Weights of a small transformer language model: a variant of SOAP for these matrices.
Each number is 500 + 40 x the weight over the matrix's rms, rounded and kept within 0 to 999. Layers, rows and columns count from 0. Numbers have three digits each.

# down: layer 6 MLP down (transposed), 768x192, rms 0.118, rows 132-167, columns 0-191
# up: layer 6 MLP up, 768x192, rms 0.139, rows 133-168, columns 0-191
down132:455541516480490505475535540545535534491490474458499485482516515532509467496512564479470486542457523482517504516428475491534506464509548516535480550517490525483481559491484562510517458484468503501466544497485496504544539470522529472450478487487515526459440477497478476468466520572507498490500461455513418509516511461464476474595421523502533481518505560469482486452541541468523514478484535558468527488505480504469460547409505560451438502507493468480574478520524464530491515468488558533513548463524469458516486504573514483515502473527558553462508467477532538523491590520455514527
up133:506484430491538482510470518472535428473545517566535564466461525577503508473513457517525467509467559457524448558554502486498453436500567542517515504481502460424550520578541494501475467451502546512427544538482462516497508475546460435465501619505515514484510480537467485456515527427464486458449474463505481558496503454525468491522499478450541443481516427556596530547507479449454455521504508507496467477448430524473516415441549528589460479484482560530537498475522554581523527553456534530500450512472516528550490462479484502537494436482502434560548465461518481499520593542596487497
down133:478570530572578521504539429546488503459424551508512460506428639477512523479464467469555488455561531457480526447487513508493492487486532393485500454539461463516431544459476502490462515523469587533586439521578522424452477559536485481500482510529565484522528521501470450466485460492502542509467472472450495525516544444598417390549550469505406503541494483421534507483491561458523469489526506465519496488469511506443493515426530508523539538544471456546542458476480556490446460522529566515567523462454500504421505512533471522469515552507563549499494616579510526520515578463529529486
up134:537470452477520515459475559503451481608526564466509527454488503556469515451588502443524561513484449509504507478511489541498428537512511552449425501490603452482465568477464471465515542458451523497526522551477453530377547436473634574502449534536526442458524471643529487474516530466495534515495441557477533522412538483479390545447539497455514496492545485489544525512571553507502485472485549466470499552431563527495528456491499435554521519502502558464516557577489513437500515512561451483498468504584582450460529505474518467505402503500500446580516526544522537534461559463511497481
down134:523524456554518573477560514437427475477430563496446480474528534560485503456476549512438471546444486481532439417495493504463574493518532475494436466559485491544479455549443489526567582505443504540495493487456587442552506576535469589523562548523540586452646463474498464558495460498427492463488526572522501470459487488559466557590569472582428466500493530453504464567405529475523423552451552595507474438518529540501469439542551564516553560475456532463490507529478461538475522521393558458485490534470413543580491430519555468526654469518463501514512562540543459433501528516509531453
up135:453500535540508430584519541495498496533441545468535518497484509543520457442540543449485523477537527487473519532525460440519571429511430570464446452512530485521521517480555480517486532534535439517559532483531466606515525469555556540533517489480500523491505525454511563451434475521465512516473457447495551405421468488487519483471503486475531495476515471541498498522445522459467496501492438464478489498416498469488549532508471489524536495517482507498458533525480582546458501524514517464507516568490473564504557537496493530568545531546500516530451615458540482514500545496496453459
down135:488495449428504509533501472502492473418439481524568523551490536475459531503384497533477513508533492499535603548492571490465514470508531495448567482470565521459557541526499547561530463528560497501490508489557516454426452525455500522577420491484486486522454540504437495539513475465511479532515503494458484459467578502542507476479498498463517399565465464524513547483448465539498533498489495491584453578539505566483494476568487488528539519558542422524519477527445484524482411457545530536510543612529527477547530555500520528447490619501518493449507459425547450558517418422575515486
up136:531554479527609469504475547549475514518474506470476511502482495447535547514515424483551471523466461484546517458481546457508435489550450499469531580458452545536497477528519457560490443426515489464564542454473523531534474500472519473565491497515606544497482445438420530485546509464491448512505440475477556504453477463454432488489464516487450479541519474518486513491492491482407508494547539597488520547492493441506493609543481464449479528543542555470549477511538455484417488560533554551485564523521568541405528498482445528525488451510525500481553498439514486441479514524534508496
down136:440474468495465473532513497539505483484534504539588474559479633430500438489564456460491458476462523513483478492439510473469513483416511476532521508446457566528469553573438477557529471473431469517459494504522498438494440477525449501505555479530496504521509490508529500517498471571506499546464532460558521554525536495560506509462548479548492509531456558472517445517497432525467545487483469546494490490465529530536441497472499562503455517485515542533483459531441499521554493462443400428534502493515483491499517514532441479423484461459480448469534468464469494536487491552531527497
up137:507493453481604472461547488480601558456424456491465471533504495505425471495457539460532571497483523476504486534589491434505558467470529497445567569493551468480437438569435487486499506522555579433530536465552492537533521488533458535523532576463497514536507451479552472518541549518463488462479548472484531497494502550511499444489449480480466467465558528479529526572477535468487505475479510497526454507517468489524488495499518445473486520457446484498587537461525520465532521540466502501473531495530483447554481505535551488465535482490527457517507528444517514489572524473475518571
down137:494564592494496530487493514473504599490555490475472453533487474432482457544486482454487532483471544542553520530493531496421450530496566475528508566499444553495530495487449504487553509539429536513490440501518472459519533504542531554439488420479584477479446475533545493508527492415525571496527573483467531418451512567529509513526506452474510420443502478513419488488553488573489573476487478520508523456467420525449502486534493552562499519543530464524502503554478473480490532501472515514510459516567514428500570565495474505513536525509504434498509474490564461516501492479523556473
up138:493492536492491460461511500475518432575524468424522503492463495549485517508499552498504497498487471456526511462510478554589522450544464559516537547529532538478507466452527507609471447466417505487455518477454521475479464456543515527492576530539500485485457496459485436490579498375425565463452492499488604539476489583484514514524492500404486510495572496473501538514529523523519503508421498524488554509518508492437439472440535506490485500465503528487546485450515523528498534486488508431430465507574473523455473460482495459458588518522537514445445527485519561462507428546523524536
down138:466488532508460470475494446488431533498499495531444429470392496595456532493537419497465485445512472477482460467451508512522469525544465523500501435452453477595378484547525479550464487469502517487468514485518490533507538491498464490567413458498518473485471512435508496450491456510489533463541542517459544468531469506528529509577523514578467469528474467561519468473603524534478504533585545492473502532517537527538534481491509553519466510486487552467474467493509510485525470485470564510477443488538481535510491536487446457500518564518466540490432446520522482526517524539475464474
up139:526503535500560534482525449487464508412462559486446495469443568539537495552450550461451563595439499515557468538496563513448499576469450499394550447517495579475427501539515527517574595464470417527511532520464484485464480540492529488490596554522426484447465514550550500486484530494400491448527474476531436471486482540565548437518458474499564520454519498516544518478565451481504455480568499559453504508505470528534480539504567461510468518476546507512522495481577500493457454488515591470465538521440578512461536498489531575486461568539489436505514469492459487523473444536485506480
down139:496503448480522432547519577503525462537511436411507554523476504522465530470485496488499541557600473474561479422515480474624500502501461449595478509508506508484555456494492500457479434479488523474545495492518494550532520558537510525504487517521531470450480487527533477408399486504429530450482441483532529537525460475503520454528452487504531478513543546461516476583480485463511512464548484533518534511519508533488504461459489491474528504510489478550530598433547515494534450480487491492570543548508491574497524455531463495487535493450513523528451503526507523472537599496464545522
up140:460531501638513433516501526496490484496515508473513550491507483523488471498457486538470567540509505467507479448516452487485514471538469532485603557497425456543522438494496499487521462498470514491476497486444479496607468600619448505545418517506510503485485495520494454531564518501497515497549521521526540562468488444517477559489545527504538546490549560542494521577460505443514503483484446533462461558546557521487398513565423539431603535592462478548540541466536485533518516410465474436513571517487501537588490470467510477474492499494482501472531497463425493420434505479478473483
down140:492508473441546503439571443514444531442531543528507480528438565565425521579465447439475535539505509489498520427478467456531460540504537517487564444548417514430499545456455584593489570517532579493502497448531531459512488437496507521553578492491479469523522511516488480487478508534480551488523513478497466391536529552357564510476487514526583474473417488529483522435465579551551487485543469491467467583577527495497502481651501471542468540503419550518560536513494424435394464518495473498437534520523492540605475537479447499485547533568548465536529499494527526529519483479514565466
up141:481466529521501463532541542470493507523547551499547484491515470528481478496459503564451514520527452569539496481562538464530501463509534532428511560450573513479520581480481492528461481544481430478526462460457470555461488493490496439503452509497542483448580544492438444431585480512519492457506524499437466486478470595477519493508468548456491575556505450479486472482463473576461474578477520557511476487490562493555450442545520482472505487480549532508488497513533505534499473472484454502495510495474526617599544514518526522537509496474491538513508536497472476492574532495514489507
down141:549479513499474507538472553568431479521499551466523478520520504478549462511525459498540499475480493520512506578537556515496490496492496551465493445491528534522477442491553431478489429492457447530510520514469493448498450492519582466535502446508518553538523528479542506518489476539477529578523535491504471556471532483560496536451607432561567461513524524507468507504500511467576516499420425485516474477522451496447485522508466517527495496440466528469511509454458490510498522483574456495458532494486534465486574474458460553467486498555502494518519572490539491531525453433544440510
up142:458521527513586462505504507511495551416471490472505473536538475426503461466387516476529527448496498557534584471471494442444558470558461584568587514493475513549511535540461505507491529466489412527416529476468531544570472429405518495495440480474502520500470511532482427467528465565449495477515520539559484434559563537526496550470485509496472499528427470534514539493504510547502403500457505461410547518494391556579448475527554541537493535554454522523452538518584543442501492535449495530515486490570499545441414459559492496480501515549457508530457579455549487484515460522467490548
down142:473498525558554513430522495485528487486553464442535503495516465456484495531535596487491515555521570530551472496495562455501498568512423471481454531572482508454519446518477433477547548426475461545528515528471460522521451559563510500503554467495562556560465463541438431533508517569458574469495503477532483435442527553526480464472490500439473452499488431444401523502504492506514505524510586526481513508542521515572486426465475442484424510515455470502507458490474514609519477492454573488496497540428495463474558490408484508574495477549424433537474492470481446475491473525513475477
up143:493468498467547550481514516527457433458486536515457486477540484470608577530486581507482454510445521467562538529493473537497532477520444534499446528588556533525622475482500521500496467489477509521494530547538475518529481556478504497525527535512553531578545515501493497541425561520531536387498437525469424568531551575390537408557461508400515507540426478521520451449469544443445560440462441519429384413504507550446409556490492519494543412464483568497548531484470459409507551519499536583461571526457587553487489573501459521454520471545491520525550450539490513554568513550513469445
down143:401482516415453513511516514446521522513483556483526470559492483540464532452485411552460551528458496557453523488473461444507425565480438446486465507483495500527457462504490523487544555520474493488533452561457466451542491544499560462475540531496578520514495547448522551490480574547475489468460468516483553524528564435515523448433538487474485530435521466426499661462508521529524540581490463565493472538473470450527540464557496482555529499498493478451492539515459460529433433515511504474391536515523627480524455530446502468584473512519523535499437528452439504416508522529573443534
up144:509540529506467468573485481522537521451501550478575473496530494433485515473562446525579512451522439461425487457519514568528513513555479523524434488497465451569493537510447473549549497482504479442509487496425469409513432519528514496523495487503447456483525560466509503519542482560489424473525499520530500502478515513426525495495520475494565549494514535566510536533492510478502456526536449494463531481508454535506556444475471507441557509448551512460503485447442525455499507532551523498589471534513482500500498517488428485487517497479459448469555505461532540498458486579489502538
down144:534507513482514445475532496503517569471476534508485535467537486529452573568510479451509526481540568470473528464478570454500495496505484532461444516463462516558485493571532494489584564561543529470514580464489547548516478508562576426469557468533531501568487517485537414510473429444511510566572507473545510507453515488528499483359409517531515532483524469482482512496544477495520533497473520511419508510446513491520499530494494542551436513557506496400447499542455449553471446553530422492468527473540560530487484515496463552557451498454489528441502482515492492509467521428517533499
up145:545445570473480551453491515490474526531477519454463392478527468441476520523488463467477472556505534528452532524466507498517496552511499502512551512500487601430543480472491463548471498566505481504530542449501486539468499463461522484506500512529607537551554498497530586570511456554505451458489512460505534536509503509507444461444508515479421451548513450453462535515562543575549470457566526437451535522442417570526509549555483453522500520496521492496541524514535461503514439529481484498504481407459503537456555492504538479441487543505486495462481510509554556500497550418446551543
down145:495548528494511456523569523556460525473569514496473492473484571475454499506449537498492586516523515473496478506506468551500462458466514468450485571478447491526508488438548510539454505521416442476530489479498527490494497517496561448510497464486452567460473562554508483475555541525446514489517499444494413492537476509517526518510485507510430476475483532518553527514502483545515518524485519540500527477570489449517444499498507533493503490541541500460520498510527525510475508601446515481520482439504486456522414533484557549531517488521484512475555484433484512557499514495567546438
up146:459505491553505495473462571562518516451533481565438444503498530537553559420418430494556466477478541474522500499498448462511492534526485569505486412485554452485546424492509525571579523451491461479464530439449515536481483469436547509521477525524542478475549521566422458448509442521586503516530530531587557564540549492447506545452505618498479526466455461507577559414488408487458556443501508444480482562516492490508486508582444534472501517473528471513543499506508480470565469470523479544514460469476469450490522507464486539483489478394507526448471503489518500511530522528508509454
down146:494493498465525467526498513521501467535463661495459462502454536576523449491540537499463489480512527434468508447545531538563549516480516536491508458519475463496461517476484480483443494496524556520435514538424532497499520500470509556450520600533462462493457507596518582479490535488527467538504465419520523474551526507595495541443487461492506469473496537442538430554446487546522465481487436528479439512462485508531393421486439491531537499551502492481520518442488441437478475469469491448577582525528452446495552514390455526392479562546458401484507538490531509425495565435472505475
up147:516489537485504471467518461471543579505470498498511520504467559472476575528463430550560541523499427562500441491482437512502454470491521519494441517507458560473534529449505512488483509464413491520548515492476483535501468567525500452437528501484444475540423449506498502531488456535532509469479463548477481563478502548449469497525504404458480471506499464506413486519511533472464538503487456425523541532450575495397552514534471508464520567482495562486597492513456472444530529490537442532521587459504566559566468509430522540460504575512584459412533480540516504475471483514512457504
down147:500512544540512464511506572548424525446563459476480547533456524486529488533478497515521534511513459501489562395417485550476500480474478519538514444591507556490476541518515457483496497510573588590525523544477503550560441461497515500460482519454503592422553389563488428523494496548541498486518485531427399440465485502491503561501610545512436480579491479494439542496506514418549507532495535506491546383512445459494459494492530510532533527547496477463460473461504559500469519553502454454462517524417501506472547485454426448559499551483553474542502454528506561424491483460441530559
up148:532559525520458477468444532525564549508527515486458489480406498482441482495564494534556502475484485534555492579510452556539462496440492484496572501530475524556504481492518473462498527522483459531475392569459559510548461513483518444547455635516410499452550512527508516418537514533463537493518506466552519552468520501496532501505474589479521498409457508462474498481511519509518454506499519465455498504471464498540519446510452473492440497452511456470486521563488586440409521464490453521557444468458456573573489532455584507530550468498490468524453451487480492579514471385514483504
down148:558543563445516518537426584531528497617485517388444441500422432548504439471512431533462498556462544511448546485508524467413440539530444549444534491503432507512469496441472536569458456446578553592499501459522472518548535504528516512538451564458508550468539577527494524547505453521599565513495481520443489564499496461533438511526446461502539476488380508480513507463486478508479468451495473493474488476473525491513533528448507421544457557479507514496554515465424517441496423476409429572490553493567526552486524516557515594533443477457535459469544423513505406491472572484506573557
up149:556476482447503469452526543505429486508541466475563522516507515527539426550470544535500568514541554601518453443530498494493440442532466506503486438445441447505471510454527498501470493480526421479507526533514446578556503464543457459501587530478481491569449496555561478461562579445393503537535497513597432546543523513443462377498499436548434555462505495442488531462464575496521528545515542521433554540498469492497511550451529493475553555467468560486442492502514489514532464513552535530442526448570493486551418509463451521504544452510521506573492535521533550455508521499509514461
down149:483528490537427480468517501497519593545493496526453473500519567456488585514480483545473470571585394464482611532573511458551532432470480430526513506477474479555498425469624490518494528517456492519472503507525467398463533537487507497580484524500559463485534525460376479478600441532469463446550502558466477460423512472524541476478601496491422599486474421510448578520466553482525479485439573513528527488539489434543558445478433521489466410460533493470528454491500454455497534534516532425470469534551510528574603585445623533456496551519502518511522579508462478483447526533476509459
up150:487450475462475517493479482503528467464453470539434520482532531429523503556422491440585463492514539468445477518493479439468466502524504511496493501411556487485493513460463488429508511466533525416426530518543514520547496536527525495488468482473478516422580533498500519456436547581488488526511545530439534508481516467587481536499543487532497483522576546496530520482537518544506504565495443493514543568493467441517467431462451405467541532486438520441577552495489486485461546514534534547529527618509497540480462523404531513530587509484465496553439526559543526539494514520527500527
down150:458529508470545480468472533588463537526506522506503415548463496521536548549458519651446498475455496575494484525463478454508568565554514509557483507491507523503516490577485583478531510534492495510569533490432513468492534547506496427504424485504507512462515543500460515366513452514427452458500444537468487474505516468496538498414485549551427480538549452458535454485568421508447480521473488501573416411513433527487471513423545435570453480548457464445495560468508538543502509566424538474538453542476532550467487523452581543552519483487528564474437461505491492518499505538459469521
up151:490481498512489479504480518491514523480529504512481510496536489475493495531418509533516524510486501522473490516439464480526470456491475477506514491491519535488449523490454462502410566514487497449536522554443518528562600474499582455569449502532470506583436524546506422452541473507487497598571487532520586536476507527485465529470496497413485479468558454538489489502568515479518456519477534479459500493536494531490534550500509482527545474526527504465500471451538437539469478502495546510495503495486547459479498521484468492447502518476485474482501509454525490491555461548591538524
down151:515496525531444504518468446501482501506493511497482564514460434474437493475514462497524472546552502454468484514439499474536495482472519499524531495567512488535550454508489466513529466490472503504537460482491506576481501505517489522479555472559432504476493486580526480484513493534565567507483410548456487467520527521547551529528533521526500521585481571490525577517446486517511551536452460493492495502461522486498519483430429464515467468473495490517507473537538494487499519491520490447529479510501479495511471511468534517441500481454494551533505453515493530477548516474451463467
up152:481468526541427528503545505505545484514470525520521501513450534533497511540458425503542468487495502504492483530448472565547530518470485507479550526469442453523460527450486525467462566531446578426418606484537565495510520516427497458547479552535461503470573457476474498539453584562483527472530522483454522429497516425544535460522549501518559479472454475512451542458546446510524527500451461528511426500515498555444461421476544456486448481429538448443515507505514434530498546438439608545514471501547513554470487475509477512496563497502502508435480454482416564486538441433547453497
down152:428472492438515525485581534522566489517531435443521550491473442460505456440518477436506461501498509535482423461439548513476509485555473472482439493536474537458437522502536521496513536476504503505532562432531525512486546544518471457477474481447545605527504443501467485540525546510531529490541530488502480507487512463499478505553518482475482493480419534442493458535491527485526451510558516546513540515480546505482479518525437497539541518494551539423526498394449524505442472597568478458546547518465478428536466498502461489491499484447488495498480466546430489452481471486507540522
up153:441383485441494534552427567508509409433488491458428576509462483494562475542497586488486484440556555470509432576567541526577541544486590482549489520517459535458539421465518474587468480557473525507477589514510511502553461487485454491506452515453488459459533488513501541482530549497452445469497606461525532454519514444490470492510550442446467531454513486531517469446562494451464497519510595481520457505481457520538485464561477528512561448510410479509470524472469529585494479539457546464508469499568465525532507556473467590516467528528449499522468524496459532567509525459620503471
down153:532548528497481466456578542559540454481488494541506444503515570476490548528503520480466501443495437523526476472513544457522514485445504511460490500499452545522537496541546417581527518479511495493432546528454502522547530493543541521458538480550478522550391419516508491458486460436445469516492456496465481504502497456498471470590492479536483464488550416525504440473482480499506510552476495526485577468528418480463485530567469428535527533507453500495489513538494478419575492470429519506492468514504507511457422490435443472484458474458441492574477548475489495493501507504562418538
up154:535500479531493534401529484448526464488499507457499530464526514495505526530509465494613503486555511530501434456466534436472527443512536552463488494507559517474466456474487506464516540478475521485447570458556458524493429425528512464499527446498507504583488463528526483500488505464454455454499476482477491493479514569433521517487464513513505507487493485536530563485499554518562539500484549494416453464564541496563465512454502485524519560434451466491553438514482485509468507501500404558493459478480539525520472495536540519558562507455514508507510504491531448563534467551503464534
down154:457487441487448535493480545527526527586460491478523506521537513519503485486504480549462523465491535520458564446446481537462472528452482521560462514570457480484513501489538464557457486548451500517480528497460477458506524559538481477494515465564487509543564499460514479476507522543529503491540553512498507486508476502493450508530516514483479482506538500511490523515510453527443517583541505545443520536438539507496510528504453522510521420582549514507532528458483522447511511454499512490463511502527537453474529479488458505449516534415490481495494500582415440540447454536526490521
up155:476510568416520450463375520520563498476465510510540437477551497485519580451583534520590440484532489452532463506551420472569462483483498509494498493516570565514469479510512541494464531494432504445467560499527478446422521499534472464517420495488520531454461571543506526481470456467482458508569486546506459518537527502463492520499516495517551499546554554472518472435499490426459504509512507455518507534547501576453497440450480510542502478448422587469537519570447487453537511490510498509522504495509543582474424443455545423534501423469552500531415480476517529568610534470506470532
down155:473460496474576494516513471481487494537449515454478481520423500483465515442502447550463493454539467486451566573386505550454420522547506488489452464570586528586510512500486461591533499529518589580656433531504486519453484519551474456473506461486565503564545539544457437487551466439539453473465576473540507494441560490498570563567432519446463452540468559507535579500498552507515488540607460520527437489541492520463457593500523480492459464562460529522516467505477541517504489390541421525512455551547547517479492418622501413489516430467484534503509489578505445509488499421507453504
up156:526493559510500473607478510495502509518566492516442509478511490540538560514515495548475544450525464561514444503480481572504515527520445465480511508496517473472478409458551545492452491506541570520498475493549500475486469543478497462463487544462522497504485490504499538523474554525468468528507488558525548464515548506536570474527535500559496468515495533497451479464490490497526489493475484483475456510543504421474525550503495485469480483534532518442499541534530473468465480448531498559463534497410547561528463518528501474426503544491539480431554493558569470496457502527554485555
down156:506499504508491522477480526498480464441562459518429534538501501505466492503458472484457474506530490548515425529515497476437517503468536491450490514505479562492506509515510535524502473523515506473480540489501519521567489489506533521501484526491513517494510512432446524483507502478478498529474523445467489505523569481510509495522489490479499437456461469527493545511457484516474492510447539447538469510523473492493488500468495527519569517461466533484520496550529488497452472479519475504500528536546549490512504513516471489488548468473576469500476484518489492471547455524512462490
up157:440492453470441481572540495510492474448511484552515521501417444517489549507495446495451533528564534435468484507504523477562436512535541445549466526519492479450536558442535550496503425459500572428494480541466499562486417544509434482448485531449501499495531490488463498462599492529469484553503423457517533445477502593494511503550514512557551541572532580497505513538481516502469594532424411519482508480478479552481506549499514523465496484485490514497430498482558485476516555558414499478482423464471504483517449532505524640498435526492489492494434500532520482477538537551548519486
down157:503483451510465512528472470474501518485537496509537567478455512518511467505583569454511534526460451527503497471499518452507528511446534520477507485459586398497485528520438440528473488521520507470508561494471468467523516525463497509507474559541509534554520474596471488486544450490497473446526508492568481509491526496505532522428452470548494502480469511534433391465549471474506438531494565489504514534483512536559507414551460450561427494479493546487485493521581456476510532464491437520501423497529527462449507568454538411556541547435489503560529475457521515584519564504513464494
up158:424516491543583498380437497469510466422486501557584535505476498490508594533507459438459479498505574496603529543512479507468583536567472453512500460540552480465483523503473493454531449510503501548417426500552495498550475510460508489520481532477584541598525497560441556469539454520486484482452466501492542537480497510513511482472471492498556484493531549418557508529493469498482509476514537551482538521487446487503497512496479518476600570542560545459426473508458517501472498519545486491492448480462511541485468544420566522475506521498522451542575505489512491515481503523503500510
down158:480582507483399505474493437519491460499496496544563480500481498490460495450484556535467583492545486504534413538528450506576507421433526447461466502481484580502427597479453543536465510442427509529508455493448470563430487533424511475506476366580464524467519467503548434491447547498521539523446387529500504572528598490480462498472535451441564536468468525516539518539462552502454486497571487509486441539461504492489482562581497548500411449480571468568358430565501474475495460515524487562460469443505494436498495492503500481460499500496542534381526494497457528582581545545539475549
up159:505466443504486546473485504538481477401422478442541507500463518480541472542499475496482476484511418536465429462493510467489482520501497506526487538425532499458556433485435500582479484518514426540460512507460548515475459429489499467486454498520584501482527469471501459463592524425491439458520583476446538443557473495547487512561532527431515503513512513517534449479476541464510500509494530443463488520479548536541500471427488471501527597446472511512550483521474503442538527457461505574513560498546530437444551437500511532405515544542444547546489583505543508498520531498467485528
down159:513474528497530419516481516477493506543515477463534410441512613494494521500442510515469518538440503475562520525511478446483488515535550449525481500495486461519545526571451472535503531463447490554490509555456540442552489478491518576601453526537540446456500482472515513460469535551545470512558488483475514531541510535415507572503502435519479493454439429439541490504505500517496510449596507530504510537549519468480527512524557507541552461459529535511447401596481483493459493493556541395452522422526502492476470472564521502500480560457497482470561480488407428533405453539487552475
up160:503446441479477571506371529472564477456473579544505553445576476596486536462482457532516449493498525519538507429529471521513420559552496421489571397411511412495518490481458484410467473562435496478447523545453520478566446536520487480438458539477439496460510561591459525532547579540423558570486478498435451495516546408461549521508539486463538564503538512447445540464481497520424508501518566512524540579574517502506506525456524418512470546484572562550482495551467527490425491534423450562573458499463500513559507483507529603508532446521524467521442491390481466468471459527509414523
down160:525431474533522555414450574481564466449468526454441465463516426632562488466443551455599471482513488591536501465586491461485427498517560476483606465500532442552546498389501502473524550527534551516450564537507405550488494518512509527488421539466549496475525552544471445484494509541517524544528433463432478527463459471485467496436531540467505503463573531477520493485472435500538422554542483441513481536519535481533476524411527525466522551513453441479449487427492509513496498486512527510480468452459534507476471537431463556481512470483483434567509519437511438480429516508541561546
up161:469507496518471460495528491557526545484484511521508461435452507543569531518474529482443482507409445468534551518478523520483477513499538487471485485530545536555482458492540503524500492439499586492479461533434457545495455543488521544496475498513566481526536563519521543448496575452469525462556547565497524496492485555479502499428448470481474492520563434483504537537538525469465541510491492479507435543506447515533495478500464518451461486505496440541503571444513520496491509524525482528481486518514501536524511529515547498516473452537506503501474471461451530482529526491488504479
down161:532464475553508549476529450515486537484506524507511544590525510539510410525488531473486469456458484502494555541508527450533546538561517506524544490485519516501559508582498495489451533489486513492538486520492527490503521485476478492463472538425493551414435528488603461538518524504525506423456499485520493486544491441449462499545494484498469474529568576601504526499457511507521514511498498473535490480463509480495470449462504428482403515551476448518506488482500545454472536528508512544442519489505501529525514478510499526503541426495568526530555461556449546464564486480420491513
up162:434530581546481500476446477512543471416423450383567496464475537549542487505414488543501468517508562471500556506435559609566541492443504527518512458469525528440468536514524486484514490438538505509448505523442433560478502488515478468508510601520532475408548382502491470447437528535468552489505512419515539476530489504517535468462523510475531525428481528561569447458559475516547422535472512494480479532519437484437494425467566449519552522479544494547476566518466529459535562512426497499475537574569548462521487453497450488501563547553495452494413536481488576507479497457455476506
down162:503574492569480486452546422575381482480464462475523407505434431416503526484431528449517419399552492533468488480405464465505569468515579450436482496574478500426500530496529472523470517445474482542514524514536448391609537485489540481461461538501488605508533411449493432504497561520456556474534544496529413435526470501536443512635510637538570483494467503492508516528492501441495445464524590490549507560436503483572541499498521440579407529584567413445537545505553575467421509519477485458429513515500493523516431467461539541539475459549477464536494516424488441500478388543527533519
up163:494543496512416456549508507579544547467482561511463436480413451584483468464478501457476483518519500492507533524503500510501467563513498501529489473488475443490597474470512515517553504438496471471564519495537473516502429578494495541553528534511460549532470519572469585452483493488467527520480533562535544530472400498521425506461536508541489512480523515476454494482487492501465452522454415446543502486482483544494539529498593524462566493558506482479482539534553499465531465488529551529481396553493422480479436476452466481466463481515447471438502554553541501438485493503517464510
down163:493524485500418497474537480477434555500466544604482510431504416522511475501554514495459473497513511510517469508550427501512497426520483487458563533484587500555563512525486495401418510434476480460529482468506489572493485458484480435418470527507520510441545544547493520495455546374496508510487521547453455401500477513487411533512439561495453490457493495476418448521484534495465461517496427477557546503498472441509560555453472500525553482490536559440560448437423512531504467502468517543464540480496490483482503463560507493522529551449517562452470476422586496498453603503467525518
up164:498522528544485480515415466499543517561434450492484501456500533441479517518547414509534472509538558530453474503453515498489562519450492563457514489543494609529430481441501479503551378480479501433483530463502503521493487486458406508520484495565512509520501535524478492480457524477515536423520484469512543554495560528508472552471520470506502537525478446507488484476447519538449482477451492555464480479513497548420502436515515559432537512463512473452499471483515515467506471494531486483465595516443495544562534576484519483480547485513489489487468505450513532446519557499519489411
down164:543481572540486491505549577475503440510582515529568550473460422537466533470613514483484528486477527532480541547456513503536430538510484460491458536514451460541489520550552583487463515448476448549528476536509550499490498493496473545408520507510524467449482538502499495523526526499519527499512511464485468412482478504516452439561531544488472608501553546478479491544488506510549454485537399536525468492483498493512470548475480481526528507493636475554486570441443486564511439571439524445466529530509558493459547437468492541560490529506547477489484532415488525456463467586412471478
up165:511467474487513449588511466383465495483511485501545521416486403471513478477409478459550423446551448530504486506562537469517533504546423492573521446493491541511501557465586427530484445512498501506527514461532461433549477448545474511547539530427476522460538471546560464482575583388497440495433539490504487483460520467486536468484521465524560518493453518514466540489469477471554545534447522487454541520495513508504515516489417512446499511447515520557468522459522522478495517538618604505500475478439533529535518520500546478495510446554439457494472515429532461452493464573473494491
down165:518470526481527504459482577518490506459518491527539502385485526482497516564487520482513499584475485519478508448543612479479591482449485533521387479461563432517535573517452496435477503533546473486570517459489521445572603533464451554476529580485518483540470438561456462508533485429448437568554572397462463534444499541496443387588511559535591470532462493490520532520485429458563551418462528537516446496543502425500455516468494517503544542462463541525467493519444483528459496543473487538430466532532496498513489514460489477517570483495558489587537562480511494509492559501636531462
up166:525564498551492472440561511531568515482516483557554529502523509420477500441536507534576431453502464503463556480505493482525536453536467526439435543476543520453514539561526495462420523451515474504525527435500485538499462522544459446521475524485493464496543541554483482525480469480505551417532534484531480529477540504482571555459431444533459456501563505512525513499460472535528531509522516502526466490555558455545490526529515522482424500528554512418446517473491519475465543536494471476487539488547549499529502485448488485530411400485483479440479527515498483457493525544476496498
down166:528538480463517509481544506529485500569500495487489464516519461520502515501525538507503488475519496498505583470517565473501468476523468482487519480479498542475508507545550513473510493502542507539479490492598503463502540574444517425549478521458441445523471499433510488518484507452468485474514476480491557510530502515484501513382529492518469533498545496469502467503501462518538507544466453474534397503470502514431555546531442474525441480512519535495481508435436502491488523509524445524469446473491498453461457448501436561445491463525567457488514507501516534498495456490499431401
up167:560488539437519511561487560495519553536462492514451534455407528570467566446579549481502460518563549559532542465497472462556492500499574461490433463495473476447497472503492553511444503482457531479420466528438504496532420505471404522534473466497502480509482536537497500535499498538448569488528526575490448519493535503470464491538494486499485520535497531602574481472546502498461521429524493499490522514531466483514476572426484475504534517499467499434512448498451512502478510515497509450499564521516494570510486500504530505484440522524476523465529491527527547444532514519534449495
down167:527474504516460498470537540549476457541502480528517520501508513506507483513527520555528483473570459491523537501534471514469434461473480514519422502519485499515523470456448492494520429455526529472411475453527409499551490517485478471547484523512478531492458505532421493507475522489481495455478456542535478507497509412493469478405466524516538483535516548543489498511484507505473475523455534500479499526522480527483487521453513496527545551468487497432478511469541515469518537465510449445486547474513518477516477509520486451476532467516450523510484502488470504513497516492517518477
up168:454528557539458461558550450516617510534506486519521480424472509573571538545470546496491436495511483556462484500488494526509573520472527482497485538458459547528503566542445426554444490455469466416459488512496553539514482456514529511474511497430508531462452500551500410484529483532495580523494471517490482526513469451507528527485464537554510504533545473443497466485421487466513417486473496506483525485509442485482410505429482486503476535539531488537557539504523543510515493442529479463500472491559435488451496562530568491459483550449516472459542565456480492438504504516544607525